config.toml
d_mlp = 1536
norm = "layernorm"
norm_eps = 1e-05
parallel_block = false
init = "normal"
init_std_qkv = 0.021
lr = 0.00139
lr_mult_qkv = 0.7
warmup_steps = 446
decay_fraction = 0.894
decay_shape = "linear"
final_lr_fraction = 0.0
seq_len = 384
train_tokens = 200000000
Each number is 50 + 10 x the weight over its row's rms, rounded and kept within 0 to 99. Layers, rows and columns count from 0. The size before them is the row's rms in percent of the matrix's.

# layer 2 MLP up, 1536x192, rms 0.132, rows 565-601, columns 0-191
113:53 54 34 53 68 54 49 46 44 40 58 71 51 50 43 52 43 66 50 56 45 52 49 26 46 77 48 51 32 46 45 60 42 54 42 43 71 64 53 41 42 40 46 49 44 43 49 53 42 47 43 49 67 70 51 52 51 62 54 58 31 40 40 60 41 39 49 25 64 45 44 31 53 43 45 62 47 50 40 57 47 87 48 54 40 42 44 56 47 54 46 49 55 36 36 58 68 56 57 57 26 59 42 49 47 56 46 37 36 40 34 55 57 44 43 58 62 55 41 53 42 57 52 61 52 48 51 56 59 57 55 50 53 53 50 68 45 66 33 44 44 62 65 52 41 50 61 63 49 68 39 61 34 59 62 67 31 43 68 43 45 48 53 58 49 50 70 49 42 37 55 50 44 47 50 45 55 46 45 49 55 55 39 66 50 60 47 62 65 36 58 43
111:46 56 67 61 53 77 73 44 38 47 47 37 39 44 38 57 43 40 40 63 50 44 60 65 60 59 50 59 38 49 50 58 49 48 52 37 51 53 51 47 35 47 58 41 46 48 49 37 57 38 48 69 40 52 45 46 61 36 41 60 54 41 57 48 43 48 46 59 55 53 58 43 38 35 49 67 44 60 45 55 36 59 33 39 54 66 59 61 68 53 51 38 47 58 48 48 64 44 37 50 54 57 50 54 45 50 52 44 46 34 52 51 56 60 50 68 40 57 44 61 61 39 32 47 37 52 61 54 59 55 66 30 44 60 49 49 65 51 53 34 74 46 42 38 68 46 52 51 47 46 47 43 48 53 50 55 54 50 64 61 33 42 53 52 41 58 55 40 52 75 34 43 48 46 60 61 60 47 56 61 57 71 34 38 57 42 81 54 36 56 45 79
101:59 59 36 49 56 66 58 61 52 45 51 45 50 53 49 47 44 44 50 66 47 58 45 51 32 63 60 37 29 47 56 54 55 57 40 46 60 39 47 43 37 39 69 62 47 53 55 46 37 41 46 58 43 55 53 51 56 69 52 45 32 66 26 52 46 60 54 49 41 62 49 35 47 41 54 46 40 44 48 59 46 58 69 60 52 25 72 68 52 60 58 51 60 29 40 72 41 36 48 40 43 40 53 37 46 52 47 47 41 40 60 51 51 33 44 70 74 71 38 56 47 51 69 46 49 51 64 43 51 43 44 58 60 53 43 57 44 58 39 49 55 66 71 55 45 54 56 46 57 53 39 36 41 42 49 50 48 45 86 60 70 55 47 42 57 55 54 66 51 43 56 34 61 57 51 53 58 52 44 42 49 49 65 52 49 68 43 46 50 49 52 44
106:63 52 63 39 51 43 56 67 44 38 57 36 44 30 47 41 60 52 60 55 46 44 62 49 58 59 59 61 44 60 59 56 53 46 47 48 52 55 59 41 59 80 71 40 48 50 52 34 49 38 62 61 42 61 48 46 47 67 49 56 36 51 28 58 76 42 44 49 42 47 44 56 45 52 52 48 32 42 37 66 47 40 53 50 44 55 54 29 41 47 56 29 65 44 61 46 33 56 44 45 44 40 58 53 54 42 52 59 48 49 29 67 51 20 51 51 69 57 37 67 49 28 47 60 35 57 54 45 43 50 68 47 55 44 58 53 31 49 54 45 48 46 60 43 47 37 62 59 59 61 58 60 45 48 43 51 70 42 45 49 50 47 49 64 68 53 37 54 57 50 67 46 56 56 66 55 52 48 50 52 40 50 29 44 41 59 43 51 58 38 43 36
081:63 53 49 52 50 56 37 46 41 35 48 56 44 46 46 46 59 46 61 52 49 57 54 51 62 64 56 61 34 53 25 49 56 45 58 50 56 52 51 45 37 62 46 50 30 60 50 53 44 50 59 59 45 78 41 35 41 55 42 66 51 55 44 45 61 45 53 33 47 53 54 48 53 60 47 53 65 54 42 48 48 50 44 69 35 65 53 66 39 53 52 39 54 56 62 45 61 60 42 64 33 45 57 60 57 38 65 37 66 35 44 49 58 37 36 41 42 62 34 48 53 44 33 73 51 59 61 58 53 51 48 42 51 53 66 64 47 49 40 52 66 63 60 58 45 48 53 48 53 48 54 40 59 46 56 53 36 16 60 43 57 46 65 82 50 70 65 45 53 52 54 35 39 48 54 60 54 27 49 65 46 46 32 60 36 56 59 56 40 48 51 51
111:58 41 62 52 46 47 55 48 52 64 54 47 49 47 58 33 55 44 53 47 66 21 57 63 49 51 35 41 49 49 39 46 65 44 49 35 28 24 52 49 65 54 58 65 41 52 63 43 52 60 47 50 45 57 35 60 44 58 71 62 52 39 52 64 42 56 48 47 62 35 69 66 42 44 59 48 44 34 51 41 44 67 37 39 44 55 61 43 49 59 38 41 54 48 23 60 57 44 44 51 70 54 38 62 41 54 58 48 57 50 40 43 45 61 44 79 36 44 48 54 64 53 45 42 39 48 63 71 51 41 59 51 56 57 53 67 51 39 49 38 55 57 48 42 61 47 39 71 49 50 59 67 52 62 39 55 55 55 43 34 38 52 56 54 51 63 61 51 48 65 39 50 47 41 45 40 43 44 63 46 54 41 43 32 50 46 49 65 44 30 42 41
113:52 55 59 34 65 39 57 42 40 36 55 39 41 45 40 39 62 48 53 43 46 55 64 53 47 62 42 59 55 68 52 61 56 50 50 31 22 48 57 44 42 66 51 46 48 56 59 55 48 47 48 61 46 64 45 42 54 48 61 74 47 51 31 43 66 57 31 49 47 39 55 47 29 65 38 61 60 48 25 65 55 52 71 46 46 52 47 61 58 44 66 33 64 40 65 58 43 46 44 61 66 39 45 68 59 51 67 44 40 52 28 44 67 44 46 44 61 44 38 48 58 47 37 50 24 49 51 44 47 35 63 40 50 38 49 59 39 60 59 49 61 56 45 41 56 38 58 53 53 75 51 51 42 59 65 60 48 42 53 48 46 42 56 63 46 47 29 63 58 43 61 47 48 55 65 49 60 48 46 51 41 49 53 55 37 64 56 54 53 46 56 56
089:49 59 57 48 60 57 58 45 44 45 49 50 48 50 53 48 38 48 37 59 37 47 67 27 34 49 51 50 22 40 59 46 49 46 32 49 38 66 48 53 32 40 57 42 51 40 42 50 60 33 46 50 27 42 47 45 41 45 35 73 48 35 47 62 59 39 53 44 49 42 58 42 52 51 46 77 32 64 39 60 45 61 31 56 24 55 47 48 50 65 53 48 46 52 50 62 60 58 48 47 64 58 38 75 58 55 59 51 41 44 49 57 42 58 56 56 61 44 48 49 49 54 42 57 29 45 46 53 53 63 69 47 53 54 65 47 63 53 37 36 56 59 53 52 70 40 46 78 46 58 37 48 34 56 55 67 41 50 52 56 54 54 55 55 42 54 45 36 49 34 57 55 69 69 45 63 54 44 50 57 53 57 45 38 55 50 46 57 67 63 57 49
113:45 58 40 37 62 55 40 27 52 49 62 51 40 45 42 56 62 66 52 47 44 51 41 52 63 48 45 42 53 50 35 38 47 45 53 36 61 54 42 48 46 56 44 55 49 60 45 64 56 59 49 50 50 53 57 52 57 51 42 40 34 53 49 44 43 52 45 48 24 50 46 49 39 50 46 65 67 55 47 57 58 56 34 48 46 39 32 60 44 43 47 40 41 65 36 44 69 36 55 59 62 58 59 53 66 47 59 47 36 64 50 57 52 46 41 56 46 45 49 52 47 25 43 72 53 41 32 44 39 39 50 41 41 49 49 61 23 59 42 41 36 44 48 64 47 34 64 57 59 40 61 51 59 80 52 65 47 54 39 52 63 63 65 60 61 59 64 25 63 64 42 53 59 49 63 59 66 44 47 56 41 55 50 45 39 64 55 42 55 55 74 36
108:40 51 43 53 54 63 26 38 43 53 51 68 50 49 63 50 59 54 47 50 45 59 73 40 44 48 55 47 27 46 54 58 45 44 64 54 46 40 54 52 60 53 49 49 41 51 41 50 45 43 50 47 57 53 19 52 35 52 41 51 38 57 49 44 47 54 40 17 49 46 65 40 49 60 44 47 47 46 41 45 63 49 63 41 45 41 41 63 71 50 52 47 53 54 43 45 45 37 47 65 33 52 51 42 67 50 56 60 33 52 51 60 60 50 24 49 46 49 47 49 53 38 54 67 46 53 59 51 68 57 51 59 58 46 57 58 43 62 36 47 52 67 44 32 47 57 41 63 52 48 45 51 39 64 65 48 57 38 85 45 42 62 57 55 45 63 56 41 53 71 57 40 58 53 51 41 70 52 50 66 39 55 32 47 55 46 70 51 36 44 37 68
093:67 49 62 50 49 31 62 60 49 36 44 57 50 48 61 45 53 55 50 57 55 42 57 62 40 58 52 52 28 32 66 46 57 40 49 39 33 56 69 50 59 66 44 49 35 55 49 32 41 48 53 52 44 45 47 50 46 42 68 50 49 53 39 55 57 44 48 45 53 64 54 46 60 42 56 43 55 51 56 52 43 38 46 50 53 53 42 53 69 50 57 56 62 59 57 33 57 40 30 65 43 43 31 43 61 67 41 36 54 32 45 53 54 53 59 57 53 55 43 54 44 43 43 48 48 59 49 78 60 40 58 58 52 58 55 91 46 54 58 48 76 67 58 50 46 53 43 54 47 58 57 64 59 47 43 41 57 49 64 46 45 46 53 56 67 45 61 50 67 62 62 53 26 36 42 36 57 61 39 51 58 52 38 53 59 61 55 44 38 31 64 60
095:36 49 39 65 74 57 69 57 22 56 59 31 50 39 39 48 58 56 49 66 70 48 61 27 46 41 45 47 60 43 61 41 49 37 53 46 41 59 32 50 47 56 59 58 51 46 42 57 46 58 53 46 46 44 48 39 31 51 39 61 60 47 45 57 53 43 47 49 39 34 49 48 32 46 37 54 50 53 48 46 31 46 47 75 52 43 48 40 55 63 52 42 40 38 69 64 44 51 44 46 49 61 51 48 47 41 56 50 32 32 44 61 66 46 67 51 40 72 50 51 46 56 45 58 47 53 61 34 55 50 51 45 32 60 63 53 47 51 69 47 46 51 55 39 60 53 55 42 58 66 56 53 24 45 56 47 44 54 46 52 50 39 44 47 49 44 41 57 49 22 49 49 39 68 74 60 50 34 52 54 54 63 55 52 52 43 56 62 67 50 53 68
101:39 47 52 56 46 33 65 36 38 57 50 66 32 47 49 43 55 47 49 63 62 51 52 64 55 38 42 48 44 55 38 47 46 52 48 43 49 32 36 51 65 49 62 52 46 56 61 55 39 55 76 64 52 66 47 55 48 66 46 58 23 35 56 53 55 51 18 58 48 47 57 60 32 58 49 52 50 55 41 36 43 76 58 54 48 55 60 51 47 43 42 44 53 57 56 46 32 39 60 60 52 39 35 45 46 57 59 40 62 53 51 46 56 40 54 74 65 79 43 66 70 55 42 44 54 63 59 61 40 49 49 46 71 55 60 51 49 50 55 44 41 51 42 56 46 39 38 49 48 45 60 43 46 71 46 52 51 43 36 37 63 50 47 52 71 59 44 50 53 50 63 31 34 54 56 50 50 41 51 39 48 50 46 35 55 50 67 50 49 59 34 46
107:63 64 49 35 40 61 52 46 57 23 52 54 56 58 56 63 52 43 43 30 33 32 47 37 42 54 80 54 58 44 53 58 57 49 53 50 47 55 72 52 49 57 47 47 33 46 46 57 45 46 31 50 41 50 47 42 44 61 44 67 39 54 28 48 38 51 60 35 41 63 57 35 50 47 26 45 55 54 54 41 65 56 46 44 42 37 52 29 55 43 62 56 56 68 52 42 57 49 59 53 62 60 46 57 52 52 58 53 48 51 60 74 63 31 52 36 41 47 40 43 38 52 47 57 38 45 39 37 37 63 55 46 42 39 43 63 61 60 32 37 44 65 66 51 55 39 47 44 64 65 51 46 44 55 47 59 50 54 54 40 58 39 62 51 44 47 51 55 65 55 60 63 60 52 52 51 64 50 56 63 50 42 55 48 42 61 51 50 50 59 83 41
115:52 49 59 33 57 45 53 63 38 40 56 34 45 30 45 45 63 52 59 53 41 46 66 49 54 60 51 56 50 79 50 52 65 51 45 46 22 49 48 40 50 69 62 54 45 50 59 53 51 46 43 60 43 62 57 38 48 56 50 49 41 52 33 50 66 52 27 50 47 46 48 57 42 51 50 47 37 51 27 64 48 47 58 37 43 36 57 38 41 50 59 25 54 47 70 49 49 46 43 56 53 45 69 55 58 48 61 61 38 55 24 55 63 38 45 53 60 53 36 63 58 42 45 52 39 55 44 44 47 37 59 37 40 46 61 64 26 49 49 47 60 58 52 51 56 37 65 52 55 52 57 50 45 58 60 64 54 44 56 46 50 44 62 71 62 40 30 51 59 53 61 39 56 59 71 51 53 47 50 57 31 62 57 50 40 67 35 47 58 32 58 57
097:45 56 51 44 54 36 69 54 30 29 57 46 41 40 42 48 60 54 58 45 50 32 67 57 44 70 46 64 53 57 59 37 58 60 42 41 58 50 57 44 42 52 66 66 43 55 66 33 61 52 50 54 48 69 36 29 50 63 67 68 39 58 38 42 70 46 38 56 45 33 61 44 42 45 52 63 53 43 41 60 53 61 60 49 46 57 44 45 45 48 59 39 52 62 49 48 41 44 40 54 46 51 43 55 51 43 56 29 34 46 48 33 68 30 46 50 60 53 43 65 49 42 34 48 43 63 56 49 41 38 68 33 54 45 61 44 42 56 54 39 57 58 60 64 60 56 56 42 56 43 60 57 45 62 44 56 61 41 64 42 58 41 52 58 55 72 67 51 58 54 59 44 59 56 63 48 62 40 55 50 33 52 52 51 26 70 58 55 54 46 58 55
100:50 48 65 32 56 65 59 50 52 51 53 44 54 59 58 53 45 39 44 50 44 57 41 56 44 67 50 62 24 47 44 62 46 24 60 48 44 61 55 41 43 55 49 57 26 52 46 46 43 20 33 43 38 57 58 53 49 56 31 60 30 52 42 50 45 51 68 29 39 48 52 31 55 44 49 44 70 62 58 53 50 50 45 62 58 41 39 62 58 62 65 49 67 50 40 58 58 39 40 50 45 46 34 42 64 64 45 52 42 48 61 51 49 62 44 47 69 53 41 48 38 51 49 62 47 42 41 58 52 50 57 45 44 59 52 73 60 51 46 48 49 53 70 46 58 51 56 54 56 70 64 50 37 36 45 50 46 52 69 48 48 38 56 56 51 48 61 39 68 52 48 58 45 42 47 47 66 51 26 45 51 48 57 39 49 66 63 62 65 52 69 64
108:55 42 62 53 43 34 41 46 34 55 67 67 55 30 41 41 53 57 62 59 43 62 50 43 47 56 47 50 60 51 51 55 48 38 35 37 41 57 33 46 41 43 66 70 57 53 61 59 51 58 53 42 54 53 48 47 46 47 53 37 51 46 54 66 46 55 34 48 48 48 46 51 45 50 51 53 30 47 39 68 39 66 48 58 52 46 66 70 38 48 53 35 40 39 48 64 67 47 63 53 68 47 39 51 49 40 64 63 42 53 28 47 42 51 28 49 36 57 44 50 60 50 55 58 42 60 43 44 42 18 53 32 49 58 64 42 37 48 38 48 41 45 48 79 54 43 63 58 63 53 52 74 33 42 50 59 67 53 43 53 50 49 67 52 61 46 43 50 46 42 59 63 51 65 56 45 47 59 52 34 47 42 57 58 27 49 47 44 57 39 57 48
094:51 53 58 52 50 36 61 42 24 41 60 36 46 41 44 46 55 65 61 50 46 43 63 61 48 79 58 65 46 49 55 41 74 53 43 43 76 62 42 42 55 50 70 56 41 51 64 44 43 30 44 65 57 54 45 52 59 61 56 71 47 55 50 43 52 39 52 59 45 67 57 43 39 43 42 56 44 41 48 67 55 81 48 58 45 48 60 51 61 53 71 55 60 47 38 46 54 41 37 60 48 56 21 47 64 46 55 34 47 38 39 40 57 40 50 51 64 52 38 61 49 44 43 46 45 58 52 47 47 39 50 41 61 38 62 44 43 57 43 32 48 56 52 53 51 44 53 55 53 47 59 58 34 58 42 65 46 36 66 47 52 45 57 58 57 52 62 40 58 41 61 46 48 52 63 53 43 51 53 80 45 45 43 68 43 44 60 61 55 44 55 58
104:37 49 45 36 59 42 57 44 48 57 63 49 34 47 52 39 66 57 55 33 58 49 65 48 67 46 53 43 44 55 60 38 68 29 37 62 48 33 47 48 48 50 44 59 45 63 46 60 50 61 48 43 51 55 41 18 46 57 62 60 57 65 49 71 54 63 47 34 42 42 55 60 35 57 39 45 57 40 51 51 52 45 75 41 46 46 53 52 60 47 60 42 50 49 37 61 51 43 58 51 38 47 57 42 64 51 58 48 52 59 47 37 79 44 32 32 44 37 50 47 47 46 65 44 40 54 65 40 58 29 53 48 41 56 54 51 31 65 66 50 78 51 39 53 48 31 41 46 52 41 82 51 55 54 63 55 41 34 42 35 48 53 53 43 47 43 48 69 47 39 62 44 50 48 50 45 61 43 49 62 43 53 56 43 42 46 46 46 49 47 47 48
108:59 51 55 49 71 43 47 52 32 52 58 62 55 52 39 44 43 63 52 47 48 49 55 43 51 55 43 59 27 56 62 65 46 49 40 64 33 48 38 44 46 29 67 41 51 51 61 49 39 52 51 43 37 68 46 61 49 52 50 49 44 39 45 49 55 55 47 57 59 51 62 33 64 57 47 57 53 42 28 66 51 51 49 49 44 62 40 61 63 64 81 51 40 44 47 43 67 56 38 52 47 42 44 55 55 39 49 45 55 48 45 34 58 39 30 58 51 53 42 62 49 53 45 49 39 40 62 64 64 52 55 55 58 50 42 44 50 47 43 60 68 74 57 40 53 64 61 68 46 64 42 43 48 42 57 61 52 14 83 57 46 64 48 58 47 60 59 36 51 38 47 34 42 47 52 42 53 53 42 43 38 51 40 51 52 58 50 38 38 57 39 33
103:61 47 63 52 54 46 52 37 50 54 53 49 37 45 56 47 51 43 70 44 39 68 38 50 42 61 48 48 34 38 50 54 57 28 63 41 50 60 48 39 52 52 61 65 49 60 59 46 47 41 59 45 45 60 60 50 66 39 50 58 68 52 54 56 49 54 39 27 53 64 50 37 34 47 42 56 37 61 52 69 51 52 45 38 54 55 36 60 53 58 43 31 45 65 40 53 52 39 30 33 64 43 33 56 55 53 47 40 53 39 30 40 44 52 57 74 58 44 39 46 45 27 42 48 38 55 43 55 52 34 57 58 60 59 45 56 47 47 62 48 48 53 65 41 45 35 52 69 53 66 50 61 37 44 62 66 59 44 54 65 41 49 81 70 57 41 46 38 45 67 51 52 42 55 53 38 73 60 59 43 48 52 61 44 42 50 52 56 44 45 62 53
106:53 46 72 45 49 26 41 46 52 41 50 69 52 44 50 36 44 50 51 46 49 57 58 61 46 62 39 51 31 48 43 51 62 61 45 36 48 46 48 57 38 44 38 41 44 56 70 61 48 44 50 33 46 63 43 61 48 54 65 61 50 49 54 76 47 63 26 43 53 55 66 64 58 56 59 60 38 66 47 45 52 66 58 34 55 46 46 69 48 53 56 53 38 44 38 44 58 51 61 42 39 48 33 69 56 54 53 54 75 64 51 63 36 44 31 71 44 55 47 56 62 52 55 51 32 51 40 38 23 37 60 62 56 47 52 43 54 55 41 39 44 53 36 41 59 39 53 65 41 40 57 51 54 54 49 48 43 53 46 38 46 57 55 53 52 60 57 46 42 42 72 33 50 52 42 52 43 50 45 39 32 36 53 36 47 60 72 54 36 54 49 50
088:46 52 55 38 56 34 75 48 50 34 52 61 08 45 57 41 52 56 63 58 47 55 51 45 59 42 40 38 32 64 44 53 50 50 45 44 42 47 49 45 50 40 49 59 46 57 55 53 38 49 43 52 46 67 59 38 62 51 74 45 36 70 27 64 53 56 65 60 38 62 47 41 45 51 53 54 53 41 48 52 61 46 70 46 51 41 71 53 40 56 50 50 50 42 36 53 44 39 48 48 38 39 51 55 58 66 55 22 45 49 48 48 54 38 42 55 75 67 51 57 49 43 49 48 55 53 57 53 31 31 45 42 53 44 56 43 41 48 61 52 67 53 58 41 48 39 54 52 57 39 51 38 52 60 51 57 53 34 53 45 63 44 63 46 57 44 77 51 60 64 66 36 40 57 55 47 56 38 48 46 41 54 62 60 33 60 50 64 49 40 50 47
081:45 51 51 46 49 48 58 46 47 42 61 60 34 35 56 49 69 52 67 53 49 32 58 59 55 58 39 58 45 68 49 53 57 52 41 47 66 44 61 38 41 65 52 53 40 55 53 57 48 35 43 57 57 66 38 34 46 54 43 67 43 60 46 51 70 56 36 39 40 42 52 39 52 46 42 60 67 50 33 48 60 70 67 33 37 53 40 38 44 43 54 41 57 38 38 58 50 49 48 60 38 49 53 55 56 48 59 56 46 41 50 43 61 25 53 48 59 63 34 66 54 49 41 71 48 57 63 35 48 48 66 36 34 43 67 61 40 54 34 35 56 49 52 53 48 55 37 57 59 50 51 46 35 64 52 68 57 38 65 32 51 54 45 60 53 57 69 50 58 66 56 43 43 57 68 52 62 28 45 57 32 48 50 44 37 47 62 66 49 54 45 55
108:56 50 58 46 40 56 30 42 46 39 43 58 57 43 42 45 66 61 42 35 60 67 62 46 42 48 53 60 51 60 57 61 66 38 57 53 36 28 48 44 55 57 45 63 53 57 57 46 45 46 55 51 35 57 44 31 29 48 45 52 58 33 43 42 43 58 39 41 54 47 59 50 44 55 49 57 40 49 29 55 51 51 57 57 27 55 59 57 48 59 49 52 65 40 64 58 49 45 45 48 53 49 39 59 53 40 58 59 35 62 39 71 55 40 32 45 56 59 46 46 56 39 59 68 52 46 37 47 34 33 42 41 42 49 52 66 52 57 43 47 39 70 53 42 51 33 63 44 62 37 65 71 49 55 53 51 52 41 56 42 48 50 59 79 60 46 38 56 61 42 55 35 68 80 61 59 47 57 42 44 44 66 31 45 57 60 62 47 56 42 55 52
085:51 48 60 54 47 54 50 52 50 50 54 51 40 23 28 41 55 65 67 60 55 32 46 58 49 54 41 44 37 52 40 60 51 51 37 41 48 39 40 44 65 60 66 50 47 58 56 42 53 49 49 34 56 48 44 60 44 58 68 43 46 44 34 72 53 30 50 56 46 50 49 42 54 44 44 57 57 24 30 49 42 55 48 43 48 47 62 66 62 43 60 40 46 49 29 50 57 66 53 55 51 31 35 49 51 37 54 56 52 46 43 37 49 52 37 64 53 50 42 66 48 38 46 58 49 55 62 69 40 42 60 50 53 57 72 59 39 35 47 53 53 40 49 59 63 63 64 64 50 73 53 46 61 64 52 55 50 36 57 50 50 45 61 61 53 69 75 53 66 68 53 37 34 54 62 42 46 48 47 41 41 40 42 47 40 65 47 59 53 50 46 28
093:51 43 42 61 67 58 49 57 43 56 49 41 49 41 41 60 60 41 47 60 36 55 56 46 29 54 31 55 55 38 62 56 53 37 51 46 18 55 52 52 45 72 39 47 43 57 52 68 62 57 49 50 59 60 52 61 42 57 57 42 42 42 44 41 59 55 35 40 60 36 42 61 37 64 57 83 60 52 37 62 40 39 36 53 61 45 33 62 58 46 44 32 33 56 68 44 56 44 31 47 28 38 61 43 65 53 56 52 37 48 47 60 63 65 52 52 46 63 43 61 51 46 45 48 47 44 55 49 52 43 54 47 46 43 55 54 43 40 60 51 54 64 49 66 29 52 57 41 48 52 60 48 68 50 55 47 52 42 71 55 29 64 48 54 42 46 48 58 56 52 36 45 36 66 60 43 65 49 46 40 58 68 49 40 60 45 63 42 43 59 59 57
071:51 42 43 51 47 46 60 33 36 34 48 59 41 33 54 55 64 42 54 31 48 26 46 51 35 61 55 50 43 62 44 58 54 39 47 40 51 47 63 46 57 47 65 74 48 64 55 49 43 37 33 62 57 56 53 45 38 75 55 61 37 54 26 52 50 54 45 35 52 44 54 44 48 45 50 58 46 47 47 58 54 60 50 52 46 63 57 51 39 62 41 40 44 60 43 56 28 54 53 47 51 43 51 64 50 48 50 38 31 40 44 55 64 29 48 66 66 67 47 55 60 50 35 54 33 42 57 47 43 45 50 41 46 51 61 60 44 41 36 35 51 64 63 52 50 46 50 58 75 45 51 61 40 51 38 63 56 45 55 41 62 38 55 69 49 60 56 46 59 59 55 48 56 66 60 62 61 42 46 57 13 53 50 52 34 61 50 64 42 50 57 52
113:53 46 40 47 62 51 43 49 50 35 48 69 51 18 64 44 51 42 56 43 64 43 54 38 47 69 53 61 63 51 49 46 56 66 51 28 45 48 72 47 41 54 43 56 49 52 50 62 63 42 69 51 69 61 43 47 39 51 63 46 46 49 51 53 58 59 41 39 41 43 57 58 34 52 64 45 40 56 42 45 50 45 57 43 47 49 34 53 21 52 37 51 40 56 55 57 39 55 50 54 28 56 45 51 49 53 53 53 45 57 33 66 45 41 47 51 34 45 44 53 72 38 53 53 59 43 41 60 43 44 59 53 48 48 55 64 53 79 33 46 36 65 65 44 54 40 53 73 49 49 49 65 52 63 60 51 70 34 46 49 61 53 51 55 61 67 58 55 42 55 53 47 55 52 48 62 49 51 57 49 38 49 23 42 39 66 56 51 39 44 65 34
101:53 51 38 45 62 45 58 59 56 44 62 40 34 35 61 40 68 66 51 57 32 38 64 57 50 57 59 59 47 66 49 47 62 63 52 43 55 43 57 36 57 70 82 47 49 53 64 32 55 40 48 65 49 56 35 45 52 63 51 56 45 64 27 53 61 42 50 50 44 45 58 40 44 40 49 44 48 40 26 57 53 52 63 40 48 33 37 31 62 43 73 38 52 61 49 37 35 49 41 61 70 49 67 62 49 37 59 51 46 54 52 42 56 32 43 55 57 50 39 71 59 28 43 49 37 56 47 47 43 51 66 49 50 42 55 43 31 43 57 40 57 56 63 52 49 40 59 62 54 47 60 45 42 48 37 55 53 41 69 48 53 58 57 59 49 68 43 50 59 57 48 42 53 56 60 53 47 46 47 72 42 51 33 42 49 45 54 58 51 40 48 53
107:37 45 42 62 62 51 42 48 45 30 54 51 51 11 49 55 43 55 42 40 58 53 65 43 33 45 54 63 45 59 47 44 50 54 45 43 44 46 56 46 63 38 62 64 54 52 59 74 67 31 49 34 46 55 34 47 40 49 58 58 60 39 60 65 50 58 44 23 32 42 73 38 36 55 57 57 42 49 46 56 66 50 46 53 48 51 59 50 39 61 61 41 37 42 44 60 61 60 49 41 35 55 41 47 67 43 52 55 41 41 44 62 46 51 58 48 49 48 50 53 67 38 55 69 37 44 54 53 51 53 51 46 39 53 53 38 36 45 52 45 50 60 49 42 50 18 55 80 48 45 47 51 53 53 46 60 66 38 45 46 58 54 66 56 42 57 62 60 44 49 62 48 37 61 54 63 43 47 59 45 38 54 41 37 49 40 53 63 47 53 63 61
081:57 55 50 38 70 51 76 64 46 38 58 73 44 29 42 48 46 41 55 67 45 35 58 46 60 55 29 45 46 53 47 35 66 69 48 37 53 30 51 50 57 50 61 57 48 51 58 40 54 48 37 50 46 59 33 18 52 49 68 51 60 52 39 53 62 38 47 47 42 50 67 49 42 37 48 52 41 34 36 53 49 60 53 40 44 41 70 60 48 59 49 45 47 54 39 61 51 52 56 46 66 63 55 49 46 47 55 40 40 61 46 34 54 49 30 71 46 52 46 61 58 45 52 45 47 55 63 45 41 50 59 39 57 54 70 48 50 52 57 28 78 58 68 52 65 36 59 58 52 48 55 39 49 43 58 47 49 41 56 40 62 43 56 48 49 54 61 60 45 43 58 31 44 48 56 52 46 39 50 60 37 50 33 48 34 44 46 63 44 43 59 53
102:39 50 53 34 54 40 62 48 44 37 45 47 11 46 58 56 48 40 54 48 39 58 57 42 32 44 56 44 36 53 43 54 52 35 56 52 61 43 48 47 55 45 47 59 46 58 56 40 41 47 45 51 51 52 61 45 62 54 59 52 47 52 30 64 51 52 43 29 43 60 51 53 35 57 26 56 46 34 43 50 61 54 76 61 51 39 43 50 48 46 53 42 54 69 38 76 38 31 54 55 53 46 57 44 68 82 57 49 44 37 47 49 52 40 50 65 67 64 47 50 58 37 51 50 53 51 53 45 42 38 41 52 62 40 46 46 34 62 60 34 57 51 51 58 47 36 63 56 59 51 57 52 51 52 51 51 55 45 56 48 49 49 60 48 57 54 69 69 57 42 71 34 59 66 63 45 55 32 51 53 55 37 50 54 44 48 50 82 45 55 51 47
115:55 47 43 58 49 40 57 51 42 49 54 50 42 38 51 35 49 49 60 67 66 63 43 32 38 48 45 37 46 46 55 54 52 44 33 45 66 60 32 40 54 50 66 62 51 57 56 49 38 57 68 52 55 56 66 42 48 69 58 47 42 41 47 60 64 38 35 32 48 46 44 44 37 38 65 53 53 36 43 59 44 51 46 60 58 42 68 59 38 55 48 50 61 37 55 62 37 44 62 51 33 44 46 46 49 52 50 29 39 37 28 52 63 49 49 62 73 70 50 61 78 49 69 43 60 51 61 51 54 37 48 51 61 49 54 56 56 54 57 47 40 64 70 75 45 50 45 47 58 62 55 51 38 53 51 51 57 48 52 58 57 46 54 60 64 40 47 64 50 38 58 40 53 56 48 35 69 53 55 25 53 51 64 59 47 52 58 65 56 31 48 40
110:45 51 73 52 42 38 82 43 50 46 42 48 53 41 59 49 44 33 44 41 62 38 55 63 60 55 51 46 50 47 62 41 48 28 45 46 49 52 55 49 36 46 43 60 41 48 50 61 61 29 35 54 41 55 69 32 43 44 57 58 55 71 53 57 59 53 58 50 50 49 62 43 28 48 54 50 52 49 46 51 54 65 52 50 37 59 59 33 50 59 40 52 61 56 38 40 65 56 26 34 42 42 47 50 52 61 55 47 46 21 59 43 64 53 36 55 53 46 50 50 53 48 49 45 45 67 63 46 59 51 43 44 38 51 63 49 45 64 58 37 64 49 50 37 68 46 50 62 46 53 33 58 43 62 40 54 68 51 57 43 52 34 51 52 51 45 58 67 44 64 72 55 72 59 45 50 60 35 38 61 49 53 34 45 38 44 49 67 53 38 64 44
098:44 50 47 42 57 44 62 47 27 36 61 38 41 30 51 44 65 49 65 52 34 34 63 54 61 67 54 58 45 74 51 53 55 55 52 43 54 38 64 38 58 61 71 49 42 51 58 34 56 37 52 61 51 63 39 40 51 62 63 61 43 54 24 50 60 42 35 52 49 44 50 44 40 48 55 55 43 37 28 56 50 55 66 42 35 54 55 35 51 53 68 37 57 62 54 40 42 46 48 54 59 41 51 54 49 51 63 48 34 53 38 43 66 32 52 47 61 53 37 61 57 32 44 49 42 61 54 46 50 36 70 41 59 50 62 51 40 56 52 38 56 45 51 53 52 48 72 55 56 58 61 59 43 68 35 62 58 41 62 38 55 41 51 64 60 66 50 43 60 50 57 50 52 54 70 54 61 44 43 54 25 51 34 55 40 61 43 45 53 40 52 57